Part of a small language model's weights.
Size: width 320, 22.9M parameters.
Architecture: LayerNorm before each block, learned positions, biases, untied embeddings.
Training: 336M tokens, 5121 steps.
Each number is 128 + 24 x the weight over the matrix's rms, rounded and kept within 0 to 255. Layers, rows and columns count from 0.

# layer 3 attention key, 320x320, rms 0.0823, rows 158-177, columns 240-319
[[ 95  87 116 144 111 100 138 131 165 111  96 168 109 124 143 153 176 122 166 156 118 120 114 154 138 112 104 140 183 111 148 117 144 147 114 119  63 160 121  93 133 121 118 101 196  98 157 115 116 144 171 138 117  53 151 172 140 100 136  90 172 173  98 167 141 154 108  75 118  89 118 154 161 142 196 127 153  77 110 120]
 [ 99 149 112 138 113 166 103 129 165 148 106 135 126 132 175 112 112 101 159 173 125 120 153 123 164 134 119 132 140 111 162 118 157 140 112 111 168 125 149 145 104 153 164 139 131 193 102 153 132 165 133 120 108  98 115 107 154 166 117  94 165 121 121 180 107 132  69 111 114 155 130 156 105 132 113 178 104  45 116 173]
 [ 84  88 162 108 163 137 194 140 152  78 100 107 146 122 145 130 134  93 145 130 129 120 186 189 133 141 138 105 120 106 141 113  75  85 175 105 164 129 158 142 123 135 123 107 149 114 166 139  86 158 128 113 141 125 147 111 123 153 163 144 112 122 126 133 139  77 116 128 162 119  99 130 178 107 201 124 106 126 125  98]
 [111 147 107 110 137 157 116 167 137 147 123 109 162 109  76  76  94 152 100  81 120 124 103 116 169 122 136 123  78 121  94 157 141  84 132  99 134 163 119 160 147 169  83 131 135  84 104 114 119 130 132  97 154 118 115 116 100 116 141 135 141  98 134 161 100 149 138 141 112 129 134 167 152  86 160 159 132 127 105 118]
 [164  94 171 114 136 157 121  61 121  94 143 137 146 136 185 116 159 108 117 124 170  71 150  96 164 107 118 102 127 102 153  95 127  93 118 136 110 111 141 124 127 129 113 149 171 146 138 107 130 123  93 121 138 209 171 121  95 114 112 111 151 116  91  89 149  83 101 141  93 119 141 128  75 147 104 163 100  72  96 107]
 [138 140 150 106 135 163 139 128 108  96 126 141 121 138 126 116 179 101 147 128 112 142 125 155 117 137 155  67 118 161 157 157 114  84 164 121 117 118 136 134  88  90  94 102 124 160  62  94 101 156 188 172 171  77 148 123  88 132 178 114 105 144 118 108 102 105 153 117 116  83 168 131  74 116 130 108 124 109 115 147]
 [138 134 110 135 113 149 100 143  93 170 110 119  98 179 186 123 128 135  98 149 128 147 147 145  88  95 104 124 135  92 131 176 110 157 171 121 163 126 140 164  96 140 151  88 135 114 135 132 165  99 158 132 175 127 126  62 104 126  81 120 108 187 158 107 130 169 148 127 166 111 141 200 144 128 105 159 135 160 122 124]
 [115 161 127 128 110 118 141 123 142  87  74 118 144 100 139 118 136 112 162 130 153 117 145 126 119 189 132 149 144 117 150  99 129 100 124  81 152  95 124 123 102 158 100 151 121 120 157 151 113 108 113 110 153 103 155 128 149 154 101 135 152 127 145 104 111 119 116 104 160 133 114 140 141 134 102 192 156 124 114 168]
 [112 121  97 114 176 128 110 150  91 192 205 128 119 146 155 150 112 143 185  94 123 122  95 122 106 164 122  96 100 163 101 119  94 127 182 151 125 120 176 131 117  88 132 122 139  89 141 108 111 111 124 120  82 101 122 154 148 128 154  83 119 145 103 128 110 153 128 163  91 142  92 168 164 134 110 136 114 170 148 160]
 [146 122 107 203 121 136 116 159 131 120 159  90 113 159 112 140 132 109 133 120 114 138 184 122 137 155 192 124 104 126 119 118 136  80 165  93 111 106 108 159 129  89 131 114  95 182 101 113 111 123 144 160 126 135 105 126  80 100 109 135 109 108 151  88 166 154 155 102 151  96 139 116  74 126  65 114 137 159 148 182]
 [119 153 126 113  80 176 164 120 161 146  98 123 165 147 109 149 121 114 166 120 112 138 121 129 117 155 146 131 118 107 119 150 138 149 127 120 165 124 121 133 126 146 174  84 156 126  97  93 142 126 105 121 134 129 135  96 135 147 145 158  95 128 106 121  88  96  81 118 166 134 151 112 120 164 128 127 148 162 142 152]
 [123 114 117 166 111  81  95 126 133 141 169 162  72 132 127 126 107 151 117 151 153 147 107 140  94 136  62 146 132 134 149 183  92 156 118 136 102 111 110 124  87 119 190 148 141 137 148  89 133 148 125  98  85  85 120 255 149 113 190 122 150 142 112 117 117 126 132 122 125 155  92 169 138 111 111 138  99 184 163 110]
 [120 113  89 135 161  95 136 157  94 140 144 143 113  99 126 166 185 118 112 123 160  80 125 128 173 128 125 121 132 123  71  79 111 106 148 101 106 136 107  92 121 101  80 128 104 112 182 146 121 191 157 120 146  85 138  99 112 111  81 120 123  95 104 135 156 120 121 107 119 140 147 185 130 115 104  68 116 134 100 114]
 [163  72  91 132 129 126 207 135 111 163  96 111 151 126 133 134 157 130 108 103 125 121 126 137 136 153 140 102 113 140 126  95 149 153 101 136 153 110 125 139 119 115 111  93  93 189 159 120 132 120 107 128 102 112 147 127 150 111 141 106 134 115 126 193 135 141 102 187 136 133 131 134 132 111 143 140  96 142  84 138]
 [145 127 145 122 119 130 142 144 116 149 119 154 126 114 167 135 129 147 123 154  95 110 131 128 119 115 130 152 143 185 133 102 139 133 148 132 110 124 117 119 138 105 118 162 124 196 131 160 130 126 162 147 130 152 156 145 174 152 123  81  86 139 116 121 179  91 131 135 111  78 129 152 119 125 153 100 177 181  99 104]
 [ 96  95 173  66 147  99 157 155 124 118 127 134 178  96 152 146  90 139 156 145 111 125  79 154 116  89 124 127 131 153 149  87 147 115 138 120 133 169 125 152 128 147 134 117  77  99 107 120  91 100 169  97 115 114 154 154 111 120 132 113 119  65 134 121 115 138 122 120 176 140  98 112  81  93 102 144  90 111 127 161]
 [125 115 136  94 119 111 137 157 158 120 132 112 145 130 116 178 121 134 139 132 142 131 108 122 122 156 118 139  95 146 103 160 122 137 105 114 164 119 165 155 116 164 168 130 136 104 170 133 150 133  98 118  71 125 125 135 146 148 165 151 140 100 134  86 104 155 156 139 134 149 174 125 138 105 159 167 132 121 132 109]
 [150 136 151 133  91 128 136 150 100 135  76 161 166 112 113 134 182  98  90 117 139 157 112 125 138 152 129 154 142 130 128  72  79 188 145  99 124 151 135 125 125 151 135 154 165 127 107 134  73 131 170  62 113 141 136 115  96 136  74 167 143 113 131 146 118 102 105 113  83 157 109 188  70 146 121 107 160 118 193 142]
 [ 87 120 175 126 152 134  93 123 168 108 148 114 102 133 132 113 177 141 114 200 103 139 120 105 155 187 163 131 162 125 124 104 129  91 122 176 147 153 115 131 157 169 106 187 176 114  94  69 107 146 137 121 156 116 136 155 153 154 186 129 147 114 123 155 100 135 137 154 124 130  63 100 151 129  89 174 134 133 103 136]
 [134 109 152 126 173  99 197 127 109 121 128 121 117 118 131 151 179 134 130 145 117 136 143 145 130  99  98  86 104 136  75  76  88  81 142 100 117 159  50 186 138 175 111 151 149 158 125  97  84 166 131  97  86  91 106 141 153  77 117  94  61 158 105 153 151 131 148 133 101 148 160 156 125 128 134 118 151 121 159  62]]
# layer 3 attention query, 320x320, rms 0.0821, rows 159-178, columns 240-319
[[ 79 115 105 101  98 117 144 129 120 135 126 134 136 128 138 130 165 127 118  95  77 102 159 126 128 170 120 134 154 115 124 138 140 177 130 115 169 143 136 130 158 110 102 132 118 126 121 127 127 118 111 120 139 124 135 112  98 155  77 143 129 153 159  67 114 133 174 142  96 137 118 173 129 139 161 118 133 127 182 128]
 [143  92 117 162 104 109 137 146 147 120 121 147 137  98 139 121 162 111 166 141 122 125  98 129 115 155 148 149 104  81 117 122 129 147 180  90  96 149 150 189 100  96 114 156 156 101 136 138 118 110 118 157  80  94  76 120 157 122  88 151 120 120 134 150 100 131 131 141 142  93 114 164 154 109 106 131 124  85  85 127]
 [117 170  89 132 123 150 137 114 123 125 149 152 136 140 134 187 142 145  96 107 141 120 162 107 142  93 111  90 120 133 136 140 150 131 126 146 137 137 159 148 120 121 158 109 147 151 135 119 132 139 146 150 143 151 134 139  96 160  92 138 130 149 148 130 135 172 115 124 122 141 151 121 127 114  94 139 126 165 154 117]
 [108 106  95 162 112 165 164 125 127 137 154 177  98 113 176 150 128 109 151 126 157 140 103 140 158 147 127 112 118 119  97  86 110 121 172 126 147 164 112 163 104 150 121 128 146  99 188 161 160 129 118 121 143 117 114 102 122 115 102 102 158 112 174 119 121 158 159 137 123 104  86 144 120  83 139 106 159 113 131 125]
 [132 143 108 146 145 138 132  94 117 168 102 141 163 114  94  84 108 138 115 102 114 144 134 117 133 133 166 132 119 143 140  90 120 178 129 114 113 131 121 144 158 140 147 172 125 107 131 167 111 133 149 130 151 185  82 115 133  95 155 145  96 119 117 149 142 159 113 122 118 148  80 136 139 152 105 129 123 171 111 126]
 [116 172 101 102 101 119 180 111 106 114  92 139 112  94 116 145 153 163 144 111 119 116 165 125 156 139 166 153 128 134 128 113 106 144  92 148 106 159 148  71 129 128 139 136 143  94 128 141 118 171  65 109 138 137 132 174 120 115 146 111 181 116 134 136 113 132 119 103 141 186 114  79 112 149 128 103 140 115 164 167]
 [127 130 124  97 128 116 121 112 190 120 153 149 152 121 161 115 149 141 128  97 144 136 127 122 177 107 106 143 106  97 174 124 120 134 126 125 155 137 130 162 151 147 116 113 153 103 147 145 130 149 139 126 138 124 130 136 115 112 132 125 113 111 149 118 178 132 127 100 117 117 119 155 101 125 138 119  85 106 126 130]
 [ 90 164 126 143 102 174 116 106 133  79  99  87  90 151 116 132  95 115 130 134 119 152 151 186  79 116 139 148 145 143 126 134 153 119  99 146 103 151 122  99 130 112  98 147 112 139 121 155 105 119 131 141 151 150 125  92 160 151 111 121 129 104 119 143 137 117 154 146 149 126 150 141 112 127 149 111 151 111 132 122]
 [123 157 141 110 175 113 154 134 158 146 134 173 154 155 111 111 110 128 118 145 168 141  78 135  81 104 134  96 129 132 120 120  90 138 139 135 135 104 130 131 185  98 133 138 131 112 118  87 147 150 132 137  99 104 115 158 172 140 159  96 140 108  79 144 125 135 108 152  67 156 151 112 146 144 160 122 149 128 132 147]
 [ 97 147 184 143 136 122 183 151 130 131 100 148 112 115 139 145 150 131 111 111 137  79 140 111 141 120 145 153 155 146 135 134 104 133 113 110 126 114 131 126 128 119 107 148 149 148 123 105 124 141 118 122 165 134 123  99 101 133  99 124 129 140 151 135  79 124 105 150 125 132 118 125 116 133  85 129 134 117 103 116]
 [172 164 113 145 165 129  57 144 136  91 154 113 155  84  78 165 115 114 155 162 123 175 153 126 131 108 191 107 122 107  92 145 183 101  91 171 104  99 128  65 155  98  75 140  80 147 140 140 127 141 100 121 126 155 136 112 149 145 145 156 131 115 122 113 115 107 127 108 130 112 130 132 134 109 126 127 111 103 179 103]
 [145 101  96  99 141 131 128 131 132 167 137 159 159 131 150 153 145 121 180  99  97  83 115 154 127 114 124 123 126 159 121 151  92 141 170 131 158 125 169 123 141 163 149 127 171 133 109 107 153 136 136 106 102 106 105 160 136 105 110 174 137 171 141 152 108 119 172  85 130 140 140 123 141 174 101  95 139 125 185 148]
 [133 147 183 146 124 142 118 160  89 134 127 133 120 159 125 148 179 138 142 137 124 120 123 137 107 118  94 136 124 137 139 143 154 147 146 138 126 132 108 132 151 114 131 138 143 120  99 128 127 143 157 133 131 168 119 115 147  93  92  96 119 170 113  97 124 100 126 110 118 119 151 118 140 146 152 143 176  83 106 153]
 [103 103 145 123 146 126 132 139 170 142 107 118 150 145 137 111 128 123 113  76  99 101 112 125 120 107 147 111 134 108 140 130 120 122 168 128 101 139 126 166 130 130 132 108 102  89 138 140 118 102 133 135  65 122 104  92 120 119 123 137 132  91 138 136 148 156 138 148 107 101  99 119 153 130 124 110 133  94 125 111]
 [183  88 126 170 117  78 155 133 133 126 130 153 133 122 169 126 103 119 149 127  94 154 140  98 127 110 113 159 128 160 134 129 150 152 138 123 122  84 146  89 121 124 114 131  89 157 135 115 106 156 101 144  98 120  93 114 162 136 127 133 102 121 140 141 124 140 130 122 120 170 125 131 125 118 170 126 172 165 123  86]
 [136 140 130 119 128 124 164  98 149  44 154  89 119 136 135 114 127 163  99 135 114 161 136 142 112 137 154 152  87 139 106 134 128 123  81 116  96  99  79 121 136  96  85 142 162 139 102 167 108  91 124 112 147 157 138 105 172 126  83 139 119  95 118  76 128 120 118 146 134 166 164 132 128 150 107 106 105 154  97  91]
 [116  90 117 136  96  90 131 156 141 139 116 122 128  97  98 113 148 165 112 119 169 156 125 118 142  78 119 103 132 145  81 111 163 138 161  77 120 153 128 155 157 108 131 132 117 151 115 137 138 133 115 137  95 111  89 127 121 136 120 129 121 142 151 133 160 149 113 118 166 115 127 127 102 128 182 154 127 115 136 134]
 [137 113 124 177 139 151 135 118 131 160 103 145 127  97 138 104 118 138 105  84 146 134 141 137 137 117 128  97 145 100 114 121 162 152 172  93 107 158 123 103 145 131 117 103 115 132 116 159 111  90 148 171 124 125 110  63  76 115 109 134  88 110 147 142 116 141 133  96 116 108 143 113  97 122 150 102 149 130 153 164]
 [101 143 112 172 142 166 140 155 171 166 169 152 123 132 123  87 168 155 195  78 101  89 158 110 141 100 113 102 131 122 109 149 100 116 172 133  89 139 113 159 126 151 109 142 130 100 124  96  96 138 168 106  66 115 108 177 150 148 124 142 105 131 144 123 124 142  54 126 101 100 117 158 105 119 133 136 117 134 122 125]
 [111  92 146 104 154 112 100 107 142  68 114  94 134 123 143 154  97 124 127 133 115 131 115 107 136 120 134 120 126 142 124 147 145 127  79 150 150  95 133 135 155  94 166 114 137 144 183 151 107 185 119 200 167 138 141 161 161 141 152 140 146  98 144 152 123 101 129 112 171 141 138 130 139 102  88 164 131 133 127 153]]